Weights of a small transformer language model.
Training: a variant of SOAP for these matrices, 613M tokens, 4680 steps.
Each number is 128 + 24 x the weight over its row's rms, rounded and kept within 0 to 255. Layers, rows and columns count from 0. The size above them is the row's rms in percent of the matrix's.

# layer 5 MLP up, 1728x640, rms 0.0562, rows 1567-1595, columns 0-79
size [ 96 101  90  95 106  98  99 103  99  95 102 110 102 101 105 103  98  99 106 104  89  98 103  98 101  97  96  99  97]
[[143 130  96 138 117 112 112 150 110 145 146 102 116  94 137 114  97 186 104 133 145 118 139 101 113 103 135 168 167 198 112 112  93 139 156 112 158 131 111 149 105 144 130 152 128 144 168  93 128 119 132 137 167 129 171 120 148 131 108 116 135 154 159 142 107 116  77 123 118 130 128  66 136 130 130  68 122 129 146 147]
 [ 96 123 113 188 154 170 150 157 149 124 157 113 165 148  96 108 130 117 182  94  94 137 163 122 112 107 157 114 144 167 131 113 120 128 126 120 115 160 137 149 103 140 164 110 117 134 122 152 112 160 103 185 136 134 121 143 107 120 157 150  80 172 166 158 126  72 100 122 100 142 160 161 145  89 149 163 129 146 114 133]
 [115 159  87  92 155 138 129 174 108  84 148 146 148 191 174 137 180 111 118  79  93 118 109 123 166 167 126 109 166 115  86 112 133 124 147 165 145 128 118 102 161 108  88 120 141 130 139 132 136 128 154 149 152 112  92 135  89 143 128 157 118 133 108 143 127 120 155 128 114  98  67 150  77 177 102 119 155 106 105 137]
 [138 165 130  81 167 141 177 119 108 176  88 107 166 101 140 123 154 111 107 151 115  67 136 107 106 138 125 159 138  82 126 135 138  90 122 166 116 137 115 139 101 132 135 134 128 166  64 144 107 121 139 124 134 126 169  89 144 153 132 102 197 107 146 148 117 114 105 133 146 121 131 110 107 113 118 147 125 164 141 114]
 [129 108  97 132 141 149 160 123 137 117  81 150 104  60 109 113 166 128 115  90 117 103 173 148 126 142 126  83 129  89 109 174 142 156 130 142 168 129 134 135 132  96 135 100 146 160 131 126 163 125 119 112 124 133 133 147  93 132 131 168  74 129 129 119 122 140 128 109  78 110 123 127 149 168 102 101  75 144  97 100]
 [155 142 138 103 118 124 134 102 108 154 126 162 166 111 162  94  99 123 143  99 107 101  91 100  92 128 107 131 135 101 149 113 137 107 121 146 126 169 152  95 123  83 169 134 138 116 123 120 110  80 139 113 132 141 125 138 139 118 107 173 142  97 161 127  86 120 108 127 124 145 118  87 126 158  67 114 131 119  82 119]
 [116 128 173 117 156 107 147 115 146 115 122 131 144 120 118 110 107 122 117 116 126 114 107 140  90 150 136 109 114 117 112  89  70  83 123 143 123 110 104 116 106  93 112 119 163 138  84 130 123 130 122  75 147 128  92 142 134 118 121 106 127 137 193 137 140  91 129  94 103 144 154  56 133 136 123  86 152 124 124 119]
 [178 160 116 126 134  90 125 102  84 170 114  94 127 111 140 172 130 150 145 129 132 127 127 132 146 108 123 153  79 161 149  86 122 103 128 134 120  87 171 130 142 173  92 124 143 136 129 152 140  99 135  92 129 122 140 156 129 143 106 102 148 117  98 114 151 105 124 150 136 117 168 108 166 125 129 127  79  86 115 142]
 [112 117 142 141 153 102 122 117 137 175 153 133 161  99 152 127 146  75 172 133 120 112 155 110 107 123 153 150 130 154 118 131 122 111 149 124 125 110 109 132 114 149 138 109 177 123  98 129 147 156 136  95  79 139 106 147 120 138 130 136 112 110  85 133  87 123 135 143  93 140 142 168  97  99 109 152 102 133 178 126]
 [102 113  88  90 129 104  86 144 102 160 173 114 133 102 124 168 111 166 121 110 131 113 127  89 106 127 131  75 103 127 115 110 116  80 119 143 152 130 133  89  91 133 142 128 133  94 156 103 108 136 105 132 159  83 105 150 133 139  92 120 145 132 119  89  93 104  92 137 127 153 149 121  73 115  82 109 122 143 144 107]
 [118 117 150 150  96  97 172 111 148  79 115  99 118 136 108 149 141 118 151 133 154 126 140  86 107  89 150 167 117 109 133 196  98 114 126 106 118 103 151  61 188 114 145 180 125 157 111 124 116 106 100 112 150 105 177 170 152 125 129 131  79 131 126 119  95 109 118 126  95 130 139 131 159 156 126 128 132 100 168 130]
 [141 134 120  92 138 117  82 170 156 171 104 119 158 115 113 153  99 108 105 125 119 140 121 129 112 177  89 154 112 137 142 159 112 150 140 124 140 158 144 148 138  91 136 151 107 178 117 141 115 124 130 119 110 108  87 149 129 159 127 112 141 155 124 124 137 158 138 114 142 156 116 111 125 107 116 143 111 112 153 109]
 [133 123 141 141 125 169 154  84  50 164 132 122 110  94 118 123 138 143 129 124 121 160 149 139 143 163 150 178 130 131 125 101 155 136 171 154 158 102 158 133  62  80 106 150 102 127  95 112 171 148 127 125 110 141 128 111 136  68 105 116 107 144  62 103 124 136  99 130 118 121 150 172 139 141 132 126 116 123 116 124]
 [107 114 167 111 114 173 105 127 109 128 121 133 144  97 131 101 117 150 158 145 113  95 108 114  87 114 142 133 142 148 105 127 141 136 102 102 111 144 160 155  97 141 125 131 169 132 148 122 147 113 144 134 107 162 109 134  98 140  87 150 121 107 173  94 153 106 114 120 146 164 100 166  93 121 168 121 142 129 127 154]
 [146 156 108  99 181 126 101 168 145 130 118 127 164  93 132 119 116 122 136 122 124 138 125 113 163 103 148 171 137 147  54 114 140 126 155 115 109 115 112  82 143 105 133 113 118  94 114 122 157 129 124 112 133  99 156 123 116 162 147 102 141 131 120 139 141 132 119  95 101 107 102 168 158  96 145 123 127 138 125 133]
 [ 91 119 114 145 109 148 105 147 144 126 175 125 142 137 119 163 123 147 140 111  98  97 174 138 128 167 118 124 119 154 111 155 123  93 148 115 114 171 113 132 143 169  93 125 104 143 125 144  84 139 108 105 118 114  90 155 144 117 163 144 147  80 141  99 122 148  74  96 104 159 145 118 107  82 104 183 101 143 171  77]
 [112 103 110 132 113 143 150 171 119 130 115 120 113 128 113 175 115 142 159  95 101 152 131 112 162 147 105 160 141 130 143 125 171 138 132 122 117 135 150 114 158 102 115 136 141 149 172 123 147 149 124 118  94 134 122 104 138 153 132 118 124  85 118 147 152 122  91 115 151 127 110 115 135 125 118 156 143 103 123 123]
 [109 102 133  93 125 149  76 131 131 122 132 172  95 141 141  91 169 123 138 168 142 112 130 139 125 131 119  98  77 176 119 130 153 154 108 154 135 171  38 114 146 169 144 155  95 138 145 137 102 131 143 134 142 146  58 126 119 130  80 134 101 149 149 129 121  91 112 133 149 154 156 128  86 136  93 105 105 134 122 118]
 [172 127 188 160  86 127 120 120 167 130 140 116 196 148 147 120 131 116  68 110 128 133 114  80 146 146 181 124 149 104 149 159 144 137 148 111 118 137 124 102 125 108 115 140  96 114 101 140 119 121 128 134 148 107 129 150 121 148 119 104 132 160 103 166 137 137  99 130 106 105 103 119  67 171 120 121 111 161  98 148]
 [136 107 137 124 161 113 154 156 162 112 121 138 160 153 129 147  99 134 137 125 109 105 124 133 120 151 106 162 139 148 142 124 134  95 157 151 139  97 104 166 113 124 133 191 153 124 142 120 155 121 145  95 101 147 111 135  72 138 149 107 163 123 137 130 132 118 126 158 126 127 139 131 104 159  95 119 100 120 140 137]
 [119 113 139 128 163 117 167 123 129 163 125 106 121 157 113 157 127  85 112 117 148 125 120 135 169 157 120 140  96 105 105 126 114 163 190 146 121 124 169 156 106 149 136 104 144 145 155 151 161 104  98  99 112 118 158 128  88 115  95 121 132 176 159 133  99 145 125 130  91 106  80 127 142 118  99 120 101 134 175 165]
 [126 191 143 117  87 156 134 118 162 119 120 107 125 146 126 163 121 171 158 141 156 142 130 115 101 151 159 172 154 106 120 146 131 112 188 122 106 109 111 140 165 141 124 145  96 130 131 141 124 112 151 160 130 160 141  97 127 137  98 106 114 130 127 107 149 114 148 132 158 165 118 125 171  90 136 169 150 128 146 142]
 [147 113 147  92 202 117  88 135  99 122 112 150 101 126 106  99 151 136 167 137 155 124 111 164 147 127  94 107 101 149 128 130 101 143  94 140  87 139 116 116 139 103 135 118 109 124 122  94 131 132  74 122 161 109 156 182 179 123 166 147 107 133 106 124 177 150 153 165 123 141 148 139 135 143 119 174 150 132 111 123]
 [ 88 178 127 198 130 125 129 116 135 177 145 157 106 169 131 118 129  95 137 153 119 134 102 155 111  87 127 153 140 132 145 117 122 124 109  82 128 137 117 150  94 147 139 143  97 111 139 132 143 113 105 154 175 137 141 120 113 147 122 130 118 134 110 115 118 116 147 140 122 129 129 120 111 123 160 147 102 153 148 119]
 [ 97 118 119 161 109  98 103 145 119 124 153 108 121 110 117 164 125 105 139 139  85 104 104  97 128 120 109 124 168 123 145 140 154 142 144 122 116  70 135 159 142 110 175 178 130 107 152 136 177 145 125 118 138 132 107 104 175 153 117 106 152 138  84 142 144 127 102 131 151 136 138 130  92 108 159 111  97 157 110 134]
 [144 149 124 171 113 134 145 136 158 106 139 103 155 150 152 151 146 107 136  90 105 133 155 147 122 128 140 167  98 118 170 169 128 117 146 132 114 163 115  95 135 119 174 137  93 154 102 100 142 185 162 103 106 102 137 167 142 112 108 167 193 108 124 129  89 142 120 144 120 158 149 116 161 128 127  78  86 171  94 120]
 [145 137 142 143 102 166 126 114 124 105 135 142 151 125 123 127 147 133 158 127 154 138 154 114 104 146 122 150 100 127 113 137 120 134 136 117 192  88 127 123  99 159  82 142 136 126 112 151 137 120 101 140  80 120 138 169  99 158 116 116 157 139 146 151 108 118 149 116 141 137 106 114 142 129 145 148 173 124 159 140]
 [140 176 117 136 124 157  94 148 136 166 115 133 161  73 142 171 121 128 144 178  70 132 148 118 106 153 142 104 130 146  85 145 129 104 129 132 150 182 124 124 118 173 105 129 102  89 136 129 136  68 124  85 118 163  96 133 129 145 166 123 152 119 129 142 166 134 169 130  75  78 123 118  71 111 115 146 111 153 125  87]
 [127 158 120 135 139  92 154 136 138 138  83  96 135 124 117 106 141 137 101 129 114 128 141 121 132 126 158 151 133 136 104 152 157 122 102 136 131 143 142 151 158 166 121 189 134 115 146 109 123 121 116 140 103 107 103 134 121 122 120  97 123 167  96 123 167 108  96 155 129 108 114  83 113 123 203 130 135  97 156 137]]
# layer 5 MLP down (transposed), 1728x640, rms 0.0559, rows 1567-1594, columns 0-79
size [ 98 100  93  99 104 101 100  99 100  99 100 103  97  98 103 100  99 102 103 103  93 101 101  99 100  97  96 101]
[[101 157 140 118 129 106 168 109 118  87 135 136 128 111 130 109 120  91 131 117 100 113 113  87 129  88 124 173  70  82 112 133 131 134 122  99 126 105 159 164 124  71 166 139 133 168 138 178 140 110 134 122 111 134 134  96 147 154 124 137 132 118 118 139 136 100 129 160 179 153  94 118 140 136 137 141 146 151 121  79]
 [140 154 153 133 148 168 134 198 129 132 109 106 104 142 104  91 121  93 126  80 116 124 147 176 125 126 116 116 141 114 150 119 124 134 119 123 117 182 162 143 175 107 108 135 115  93 166 129 155 119  81 114 134 163  69 104 135 131 111 125 133 126 122 116 156 133 102 108 147 158 126 129 152 133 131 111 119 162 114 141]
 [115 154 166 165 152 156  96  87 121 179 116 110 132  97 128 116 124 103 149 183 146 141 135 144  82 124 119 105 147 117 126 127  60 147 149 124 112 147 136 124 121 140 137 172 106 109 136 135 153 119  96 118 137 122 100 134 154 118 120  62 178 123 116 117  88 172 179 112 170 163  70  78  61 150 146  98 173 125  92 110]
 [162 148  88 161 123 108 165  87  99 111 131 116 133 139 137 146 149 114 108 122 154 100 129 132  63 159 121 148 155 132 140 105 140 132 118 142 114 114 152 146 118 147 100 117 127 108  74 138 117 146 145 101 158 107 144 128 126  85 134 102 211 181 119 129 118 156  87 120 162 109 104 146 156 162 121 129 142 111  90 131]
 [ 59 142  80 112 181 176 127 126 139 112 118 175 114 103 123 186 123  98 151 194 106 117 133 165 164 124 113 100 129 125 142 160 141 123 133 176 173 125 119 157 107  92 159 143 152 152 134 127 118 132 100 123 143 118 163 151 143 129 138 140  72 149 120 128 109 142 133 120  99 131 146 125 145 131 143 116  86 166 173 156]
 [123 120  79 129 132 128 169 159 129 137 115 124  99 104 146 108 127  71 147 143 115 128 151 149 133 155 109 120 106 128 126 148 150 117 117  76 143 165  98 124  95 178  96 153 139 141 108 134 119 111 134  99 109  93  93 161 174 119  72 136 134 143 135 124  90 117 185 107 117 140 139 142 111  85 132 103  92  72 110  91]
 [139 163 112 111 121  77 134  95 134 140 121 121 135 128 116 129 137 101 101 124 128 151 180 103 122 141 106 103 120  85  98 127 136 144  79 107 141  93 114 141 120 102 112 128  92 119 143 101 131 170 152 120 121  90 122 160 132 116 135 137 115 115 121 181 105 127 123 156 124 149 101 135 123 127 102 168 141 127 177 155]
 [107 142 127 156 138 150 106 163 143 143  97 182 131 129 172 165 111 111 128 119 109 118  99 147 112 116 178 106 153 103 111 123 124 138 172  96  94 114 116 152 116 112 144 140 131  92 121 112  69 102 127 135 130 112 159 113 126 155 148 149 100 128 137 142 113 143 116 130  97 121  77 140 119 133 151 159 133  94  86  94]
 [132  98 127 160 113 153 120 130 117 137 153 116 146 150 152 107 116 135 140 133 122 117 133 135 131 154 154 105 163 148 125  72 132 110 123 146 129 173 120 146 141 121 126 174 149 132 108 134 148 140 138 120 112 143 124 127 116  96 129 162 124 162  98  67 131 135 151 121 156  64 121 162 104  94 130 161 131 131 123 142]
 [111 151 147 126 147 138 119 128 149 129 154 104 129 103 108 136 141 116 140 154 104 120 121  97 152 197 113 139 136 157 128 145 130 115 130 151 173 151 126 134 144  96 132 136 131 144 152 133 137 132 121 125 184 117 131 131 153  96 140 145  70  86 123  86 142 141 129 135 151 128  99 132 105 116 112 105 132 140  97 121]
 [126 134 115 114 146 150 133 169 115  88 157 137 110 110 128 109 116 122 121 107  84 101 139 138 165 126 114 136 119 144 114 152 103 133 143  73 118 123 139 128 148 173 150 118 102 163 140 159 100 131  94 111 104 125 165 126 108 127 129 106 166 115 108 131 127 134 102 107 116 143 128 137 155 174 141 121  91 121 117 147]
 [174 106 120  88 151  75 151 173 133 161 108 143 141 150 135 159 130 142  81  99 156 122 157 142 154 133 102 104 144  93 160 171 165 121 136 114 139 128 142 197 113 149 118 103 152 164 138 112 148 125 127 126 103 103 156 128 138 116 100 115 152 162 127 106 117 123  99 107 147 163 142  93 124 117 114 136  90  50 115 117]
 [132 112 135 112 120 112 139 121 161 135  75 147 115 130 143 130 158 117 150 161 110 121 134 116 113 124 117 137 135 126 126 130 132 155 151 123 115 133 144 131  88 138 148 139 142 108 179 140 118 157  92 163 169 118 144 107 130 103 109 112  97 129  91 145 133 160 153 126 111 127 138 145 124 127 120 123 182 160 146  83]
 [126 129 156 153 108 140  97  97 142 110 137 112  90 174  74 155 147 165 142 158 166 112 128 137 132 161 138 164  86  85 158  89 134 133 150  94 105 153 149 130 144  86 161 126 138 153 131 129 144 105 112 107 136  90 138 104 118 144  86  79 129 127  88 179 111 124 110 142 120 133 128 126 124 142 123 153 149 146 177 121]
 [ 97 159 116 136 155 144 129 128 108 166 130 123 182 177 141 159 123 107 128 116 128 147 113 149 102  93 142 133 106 123 102 102 158 126 143 106 132 146 154 152 131 101  83 173 126  98 154 138 141 115 139 150 120 141 138 126 108 123 118  91 138 132 137 145 152 127 155 120 137  87  97 185 109 110 150 102 121 151 136 122]
 [146 119 101 177 114 107  81  90 142  93 123  95 111 107 106 119 142 145 147 102 155 120 150 113  91 140  83 129 160 123 103 150 122  87 111 147 154 146 132 108 120 138 121 178  72 113 140 133 155 133 164 152 141 101 104 135 103 118 168 142 111  93 146 137 180 132 123 114  93 135 111 139 114 127 126 120 110 125 131 112]
 [160 130 115 174 182 129 137 101 148  99 154 144 107 153 171 162 106 131 149 118  95 131 111 121 105 139 160 147  91 171 133 126 143 115 123  83 155 140 125 138 147 106 150 147 162 166 162  86 154 135 136 130 133 112 134 143 155 128 144 155  99  89 103 142 122  95  96 190  98 139 118 148  88 118 169 134 175 112 118 145]
 [102 145 157 126 125 128  93 152 156 173 122 149 134 132 157 106 167 156  97  89 168 114 132 129 111 165 105 133 136 143 109 188 107 134 116 121 115 110 117  70 148 153  68  96 135 122 106 144 131 160 113 129 115 123 151 157 117 122 108 128 128 173 153 145 144  90 128 135 135 146  98 156 100 168  99 153 106 163 113 192]
 [147 118 129 148 113 112 137 144 172 135 155 140 181 156 139 134 161 149  58 123 118 137 107  94 104 135 157 141 158 142 122 122 151 131 109 113 148 124 151  89 128 104 123  98 126 102 111 116 110 124 150 131 106 138 151 123 118 138  85 127 120 138  95 112 132 110 139 118 146 113 144 115 107 154 119 138 135 137 158 117]
 [137 102 143 122 154  91 132 129 103 138 136 148  73 168 163 111 112 153 129 169 157 113 139 117 118 132 113 170 119 164 118 132 146 100 136 112 120 141 132 159 110 118 103 145 150 141 153 181 161 156 138 124 126 133 143 115 105 135 184 162  90 132  95  97 128 109 107 173 140 121  96 124  94 101 137 131 107 143 125 127]
 [ 90 131 163 153 171 112  85 133  73 144  96  76 169  89  99 104 129 153 128 121 131 153 114 126 110  95 158  88 155 112 135 136 124 130 102 101 133 101 133 126 153  89 114 145 145 112 105 140  97 109 123 127 136 100  95  98 153 113  89 124 118 152  78 124 142  87  93 113 137 148 143 109 144 146  99 135 150 158 126 129]
 [166 113 150  89 101 165 144 129  72 120 118 129 138 112 148 147 132 123 111 131 107 132 126 153 116  92 107 122 145 134 134  76 127  90 134 123 149 128 156 127  99 154 144 130 131 140 125 106 156  87 130 126  87  95 140 112 101 148 132 116 158 118 127 125 106 124 140 137 128 121 167 130 153  92 154 113 123 118 160 155]
 [151 122 114 152  92 108  82 134 169 136 119 171 135 109 128 112 128 144 142 118 158 124 146 146 152 131 110 114 109 105 101  96 164 145 119 100 163 131 158 143 145 116 110 114 152 113 125 104 134  70 136 151 118 157 143 112 130 132 140 174 173 139 120 121  97 139 150 170 143 114  67 138  97 164 162 142 113 125 133 113]
 [148 125 112 156 162  84 141 129 116 161 109 132 153 140  94 137 104 124 167 127 145  88 149 175 148 156 136 168 154 101 167 143 101 107 129 148 148 131 139 120 114 113  94 158 120 134 142  47 107 155 108 167 134 136  88 157 134 174 126 107 117 101 134 131 141 150 160 113 112 118 109 131  87 141 135 164 128 128 146  97]
 [127 113 136 107  94 139 185 101 134 164 128 164  98 135 105 118 105 147 117 132 145 154 153  78 145 115 141 101 121 115  89  89 130 120 122 122 119 114 133  73 133  97  89 150 111  95 177 109 121  93 115 139 126 133 156 122 129 153 123 126 119 126 136 109 197 142 124 177 125  99 160 111 144 152 100 146  92 126 135 134]
 [133 149 187 111 121 114 123 144 155 161 146 107 157 156 142 163 127 143 146 147 123 173 130 139 108  85 147 123 160 153 129  76 134 130 146 136 124 135 140 112 145 169  95 133 121 105  77 120  94 147 143  88 135 162 183 120 130  78 122  91 105 120 152 133 163  78 145 169 148 131 142 118  84  95 107 140 113 165 143 104]
 [108 116 143  85  76 115 109 128 111 124 132 134 151 190 148 160 137 106 139 134 143 101 126 172 110 120 145 146 145 115 171 116 139 160  86 113  92 118 135 141 144 165 118 171 155 128 148 115 155 171  93 142  99 125  73 103  99 136  84 151 104 142 109 118 134 187 130 115 100 133  89 149 153 128  89  92 150 119 129  87]
 [141  92 134 162 150 154 132 130 122 129 139 140 158 129  94 162  97 148 140  97 151 109 140 132 156 138 156 147 140 105 170 130 133 119 155 148 100 127  85 142 127 133 121  95 129 101 103 139 142 133 113 170  91 130 134 106 150 128  95 132  86 128 161  97 101 132 121  87  96 155  82 143  90 115 134 111 146 122 129 138]]
# layer 5 MLP gate, 1728x640, rms 0.0548, rows 1568-1595, columns 0-79
size [100  86 100 109  99 101  98 103 100  99 110 101  99 102 101 105  98 102 104  95  99 102 102 101  95  92 101 101]
[[135 138 117 162  95  99 132 127  74 138 153 138  96 156 134 160 180 130  92 139 134 104 126 142 135 102 110 171 118 153 125 134 153 136 154 141 129 132 112 175  91  92 128 132 143 119 136 119 115 138 119 139 143  83 137 170 102 142 127 145 119 145 163 145 198 134 144 124 115 132 123 189 169 123 146 149 140 132 170 176]
 [140 138 140 140 148 160 125 133 124  94  82 120 119 159 107 126  95 127  97 110 105 117 138 132 148 121 110 159 109 156 138 114 170 130 129  95 116 159 100 123 108 133 144 106 111 101 134  44 144 136 133 128  99 142 163 158 106 142 173 130 110 126 102 156 136 122 151 162 111 119 170 135  96 112 132 135 122  84 139  77]
 [139 117 111 130 141 111  98 156 136 144 135  89 135 115 115 187 122 135 142 137 110  92 108 124  66 195 115 111 149  91 107 135 116 125 120 136 100 104 102 122 154 150 106 135 124 157 166 136 124 129  96 116 130 130  78 186 150 134 131 128 108 103 136 136 147 133 144 154 146 171 106  74 130 113 121 126 138 129 121 169]
 [123 116 133 150 127 146 167 161 130 112 108 151 131 102 135 153 129 109 130 111 137 116 122  74 113 159 138 133  94  91 134 158 143 129 132 131  99 145 146 137  90 141 141 136 119 127 109  55 127 131 114 138  96 124 191 138 138 149  89 124 144 109 131 131 141 142 127 122 189 149 128 134 170 169 111 160 129 142  96 161]
 [145 116 132 113 107 162 172 182  91 142 134 136 132 139 109 122 123 162  69 133 155 136 129 168 125 160 139 125 137  91 169 124 162  85 113 147 114 139 117 142 124 136 156 109 130 147 110 127 133 112 163 174 122 122 116 163 101  94 137  99 131 138 167 115 118 178 155 131 135  97 165 141 112  87 116 127  99 133  75  81]
 [169 106 188 134 120 117 142 100 127  99  78 148 105 139 100 147 143 115 139 150 155 142 113  99  90 174 116 134 166 121 144 163 144 149 138 125  94 101 142 126 123  86 129  79 108 101  99 113 135  97 147 143 116 154 144 119 127 163 120 133 117 118  84 106 118 158 148 121 141 124 111 123 163 132 171 105 116  99 113 142]
 [100 142 112 150 129 138 153 133 116 121 144 148 160 129 135 126 146  95  96 169 151 133 134 125 120 110 167  83 143 101 111 131 146 142 150 141 128 127 127 113 146 107 155 163 121 152 164  72 136 143 117 115 125  62 111 122 139 141 126 132 129 139 144 127 152  88 108 108 148 120 140 141 124 150 149  72 149 164 137  99]
 [118  95 148 161 150 144 162  63 132 123 105 128 155 124 128 144 111 129 162 125 119 120 150 122 114 157 132 149  90 131 134 140 164 128 163 148  80 170 100 138 154 146 117 148 174 175 115 113 139 198 162 163 124 100 121 140 137 131  94 123 143 162  96 112  90 164 116 143 102 132 114 108 145 114 115 167  92  91 159 118]
 [125 147 139 150 150 130 117 160 152  52  98  95  90 122 139 144 116 109 160 175 123 109 117 102 146 156 138 139 112 109 130  93 127 177 100 124 133 101 158 144 137 117 125 129 141 101 154 128 125 177 165  86 141 107  80 177 148 118 156 148 141  91 136 134 144  95 127 135 133 119 132 186 122 106  87 118 164 144  82 130]
 [170 114 135 126 107 109 152  91 117 119 137 151 107 177 182 159 131 122  96 169 169 120 162 142 130 148 114 150 129 147 121 149 188 162 160 116  98 158 100 104 143 128 127 140 161 123 130 104 141 127 145  82 141  92 115 112 134 142 112 162 144 132 114 108  88 122 164 163 112 102 105 136 107 103  85 130 111  95 169 137]
 [119 163 167 147 134 130 173  88 165 109  98 135 152 134 171 119 104 162 101  83 105 120 107  95 129  67 128 169  89 121 109 151 159  99 169 178 132 157 120 121 150 139 121 117 100 117 115 128 136  94 141 129 126 194 135  67 143 164 138 121 104 116 149 124  87 118 151 124 124  90 136 145 132 137 124 103 141 153 134 184]
 [138 141 121 116 139 139 144 145 121 120 116 145 111  94 105 156 110 132 167 152 107 150 104 108  97 141 140 161 140 131 119 161 182  93 115 123 103  96 149  94 107 109 105 108 107 172 109 102 104 118 141 166 166 151 101 118  81 145 113 112 117 152 108 141  60 151 108 111 163  95 150 131 157 123 145 161 143 141 149 116]
 [143 155  64 158 148 126 132 134 136 145 168  90 113 133 179 153 131 107  80 128 114 149 142 145  82 113 114  98 134 137 160  88 118 117  82 142 138 126 140 102 136 149  78  94 126 118  97 144 174 150 120 156 155 110  98 148 176 157  70 129 125 104 138 150 148 116 102 145 119 109 119 133 130 118  99 118  88  85 113 140]
 [104  61 141 126 181 118 142 130 147 137 184 138 129 135  91 171 153 106 128 111  98 135 142 153 138 160 137 106 115  94 174 115 136 132 148 178 168 174 131 112 141 152 146 123 164 157 139 158 132 116 103 120  97 136 105 127 136  98 112 130 133 127 106 159 129 101 155 117 155 170 140 121 134 142  84 130 144 106 135 133]
 [134 144 109 115 124  95 138 140 130  99 144 120 132  94 120  96 145 127 137 119  95 121 122 121  78 113 116  79 146 100 120 117 103  85 123 131 113 124 162 122 100 132 163 114 118 114 137 153 145 125 152 132 132 114 111 177 156 138 103 130 141 111 167 166 128  73 133  97 104  95  80 120  91 103 114 126 148 103  99 138]
 [128 143 125 120  76 107 147 131 106  79 145 188 163 120 156 139 145 120 156 155 123 143 113 163 119 107 122 109 150 120 107 144 177 102 110 141 150 138 164 138 124 131 140 138 126 120 119 187 139 125 120 127 124 152 117 142 120 100 102 110 163 138 104 102 112 145  88 123 120 123 106 120 135 176 136 121  86 143 124  98]
 [157 120 119  82 105 120 109  58 155 144 131 142 179 131 133 104 154 141 135 132 120  94 127 163 130 125 155 134 124 137 143 126 131 131 127 145 106 147 209 144 104 151 107 114 140 121 132 128 131 140 168  99 132 131  70 111 159 109  98 127 107  67 108 119 104  94 104 130 130 102 110  75 121 127 149  98 113 120 107 112]
 [127 150 133  99 142 166 144 124 126 137 163 122 118 151 136 130 179 108 126 138 173 153 124 141 103 180 131 146 126 148  91 143 132 156 127 122  97 119 125  99  97 149 137 121 134 124 164 133  89 119 125 140 112 156 101 132 142 119 179 134 111 149 138  72 131 123 133  90 143 146 119 123 137 153  86 103 173 113 100 121]
 [149 102 121 121 118  95 135 154 162 130 133  98 153 108 142 135 122 136 127  89 147 103 125 162 171 128 125 131 169 142 105 123 109 146 126 145 124 119  98 122 141 168 158 102 163 100 136 134 134 107 147  90 117 146 100 126 133 118  92 136 119  88 127 112 117 103  88 144 121 159 130 116 168 131 149 138 119 157 122 149]
 [126 160 137 117 141 173  64 150 168 142 156 152 115 159 129 150 128 116 137 145 138 124 110 145  90 151 138 126 169 135 123 121 115 114 120 123  91  87 139 120 130 109 157 100 105 136  96 140 153 144  82 109 123 145 180 169 111 159 191 156 132 154 141 133 147  94 118 165 135 102 128 143 138 137 100 131 102 150 130 151]
 [119 156  76 156 164 128 112 124 137  93  98 161 124 103 169 121 139 114 107 143 179 127 125 105 189 149 123 119 141 129 144 170 148 164 117 108 107 144 122 126 135 102 145 120 164 121 126 136 111 156 101 141 121 120 122 136 146 145 112 161 135 119 143 124 129 133 132 108 160  95  95 148 145 157 112 158 104 129  91 129]
 [164  88  98 105 160 128 128 107 138 120 103 119 157  61 127 134 145 122 174 137 110 137 138 111 124 151 146 176 120 127 124 100 165  99  93 168  87 144 126 182 136  89  76 100 131 194 124 101 138 132 173 106  86 100 137 138 173 105 180 122 135 169  98  98 151 126 138 163 116 150 160 145 144 128 116 198 151 126 128 126]
 [ 95 102 110 173 156 134  92  96  87 164 121 120 118 145 148 159 120 141 132 106 103 110 136 112 140 119 111  91 151 136 125  70 108 113 185 155 130 165 138 121 167 144 119 147 135 115  74 136 157 124  95 118 158 114 102 107 151 147 181 128 121 150  92 129 157 114 156 140 107 148  99 135 175 111 104 134 109 106 157  79]
 [134  95 116 148 139 145 125 199 178 128 123 184 135 193 139 114 135 144 147 107 108 162  83 176 122 152 166 114 131 129 126 129 150 102 180  95 111 104 109 158 174 134 162 115 127 156 127 108  99  93 138 156 125 170 115 100 106 143 140 162  93 122 119 148 132  94 144 127  96 121 126 112  98 114 117  85 147 133 158 152]
 [157 123 119 121 134 102 117 147 141 143  96 127 116 137 174 170  69  75 145 143  66 143 111 155 117 156 135 110 135 107 133 136 112 141  79  97 118 132 100 137 134 148 139 123  99  85  98 156 117 147 122 180 118 148 159 112 172 135  94 138 145 160 125 100  84 136  94 123  91 116  64 140 111 167  85 161 139 140 139 104]
 [160 144 168 115 146 182 116 157 130 114 126 148 159 140  79 128 144 129 138 113 157 163 158  98 132 169 127 118 120 164 130 148 115 135 106 156 102 104 112 128  89 123 115 138 115 126 149 160  87 153 167 115 152 135 147 122 153  89 166 117 152 114 130 140 116 146 121 104 137  77  76 102 140 140 155 121 157 130 116 149]
 [143 136 137 147 101 137 152 134 144 151 112 133 141 157  86  93 147 122 102  97 165 113 116 150 158 116 171 143 131 133 129 132 127  63 135 147 152 134  99 130 142 184 177 137 164 126 170  85 124 114 126 136 149 180 168 116 112 115 165 117 142 165 162 148 118 138 130 125  99 134 141  86 158 163 120 172 142 120 157 181]
 [147 166 152 109 117 155 137 157 149 115 138 160 139 105 102 128 142 168 133 106 140 138 120 140 155 184 131  85 121 116 138 157 159 152 121 117 139 104 110 124 109 177 163 155 150 132 126 141 172 141 126 118 107 124 100  91 108 158  92  89 135  89 114 126 131 119 117 123 149 112 131 155 101 139 107 113 105 145 101  94]]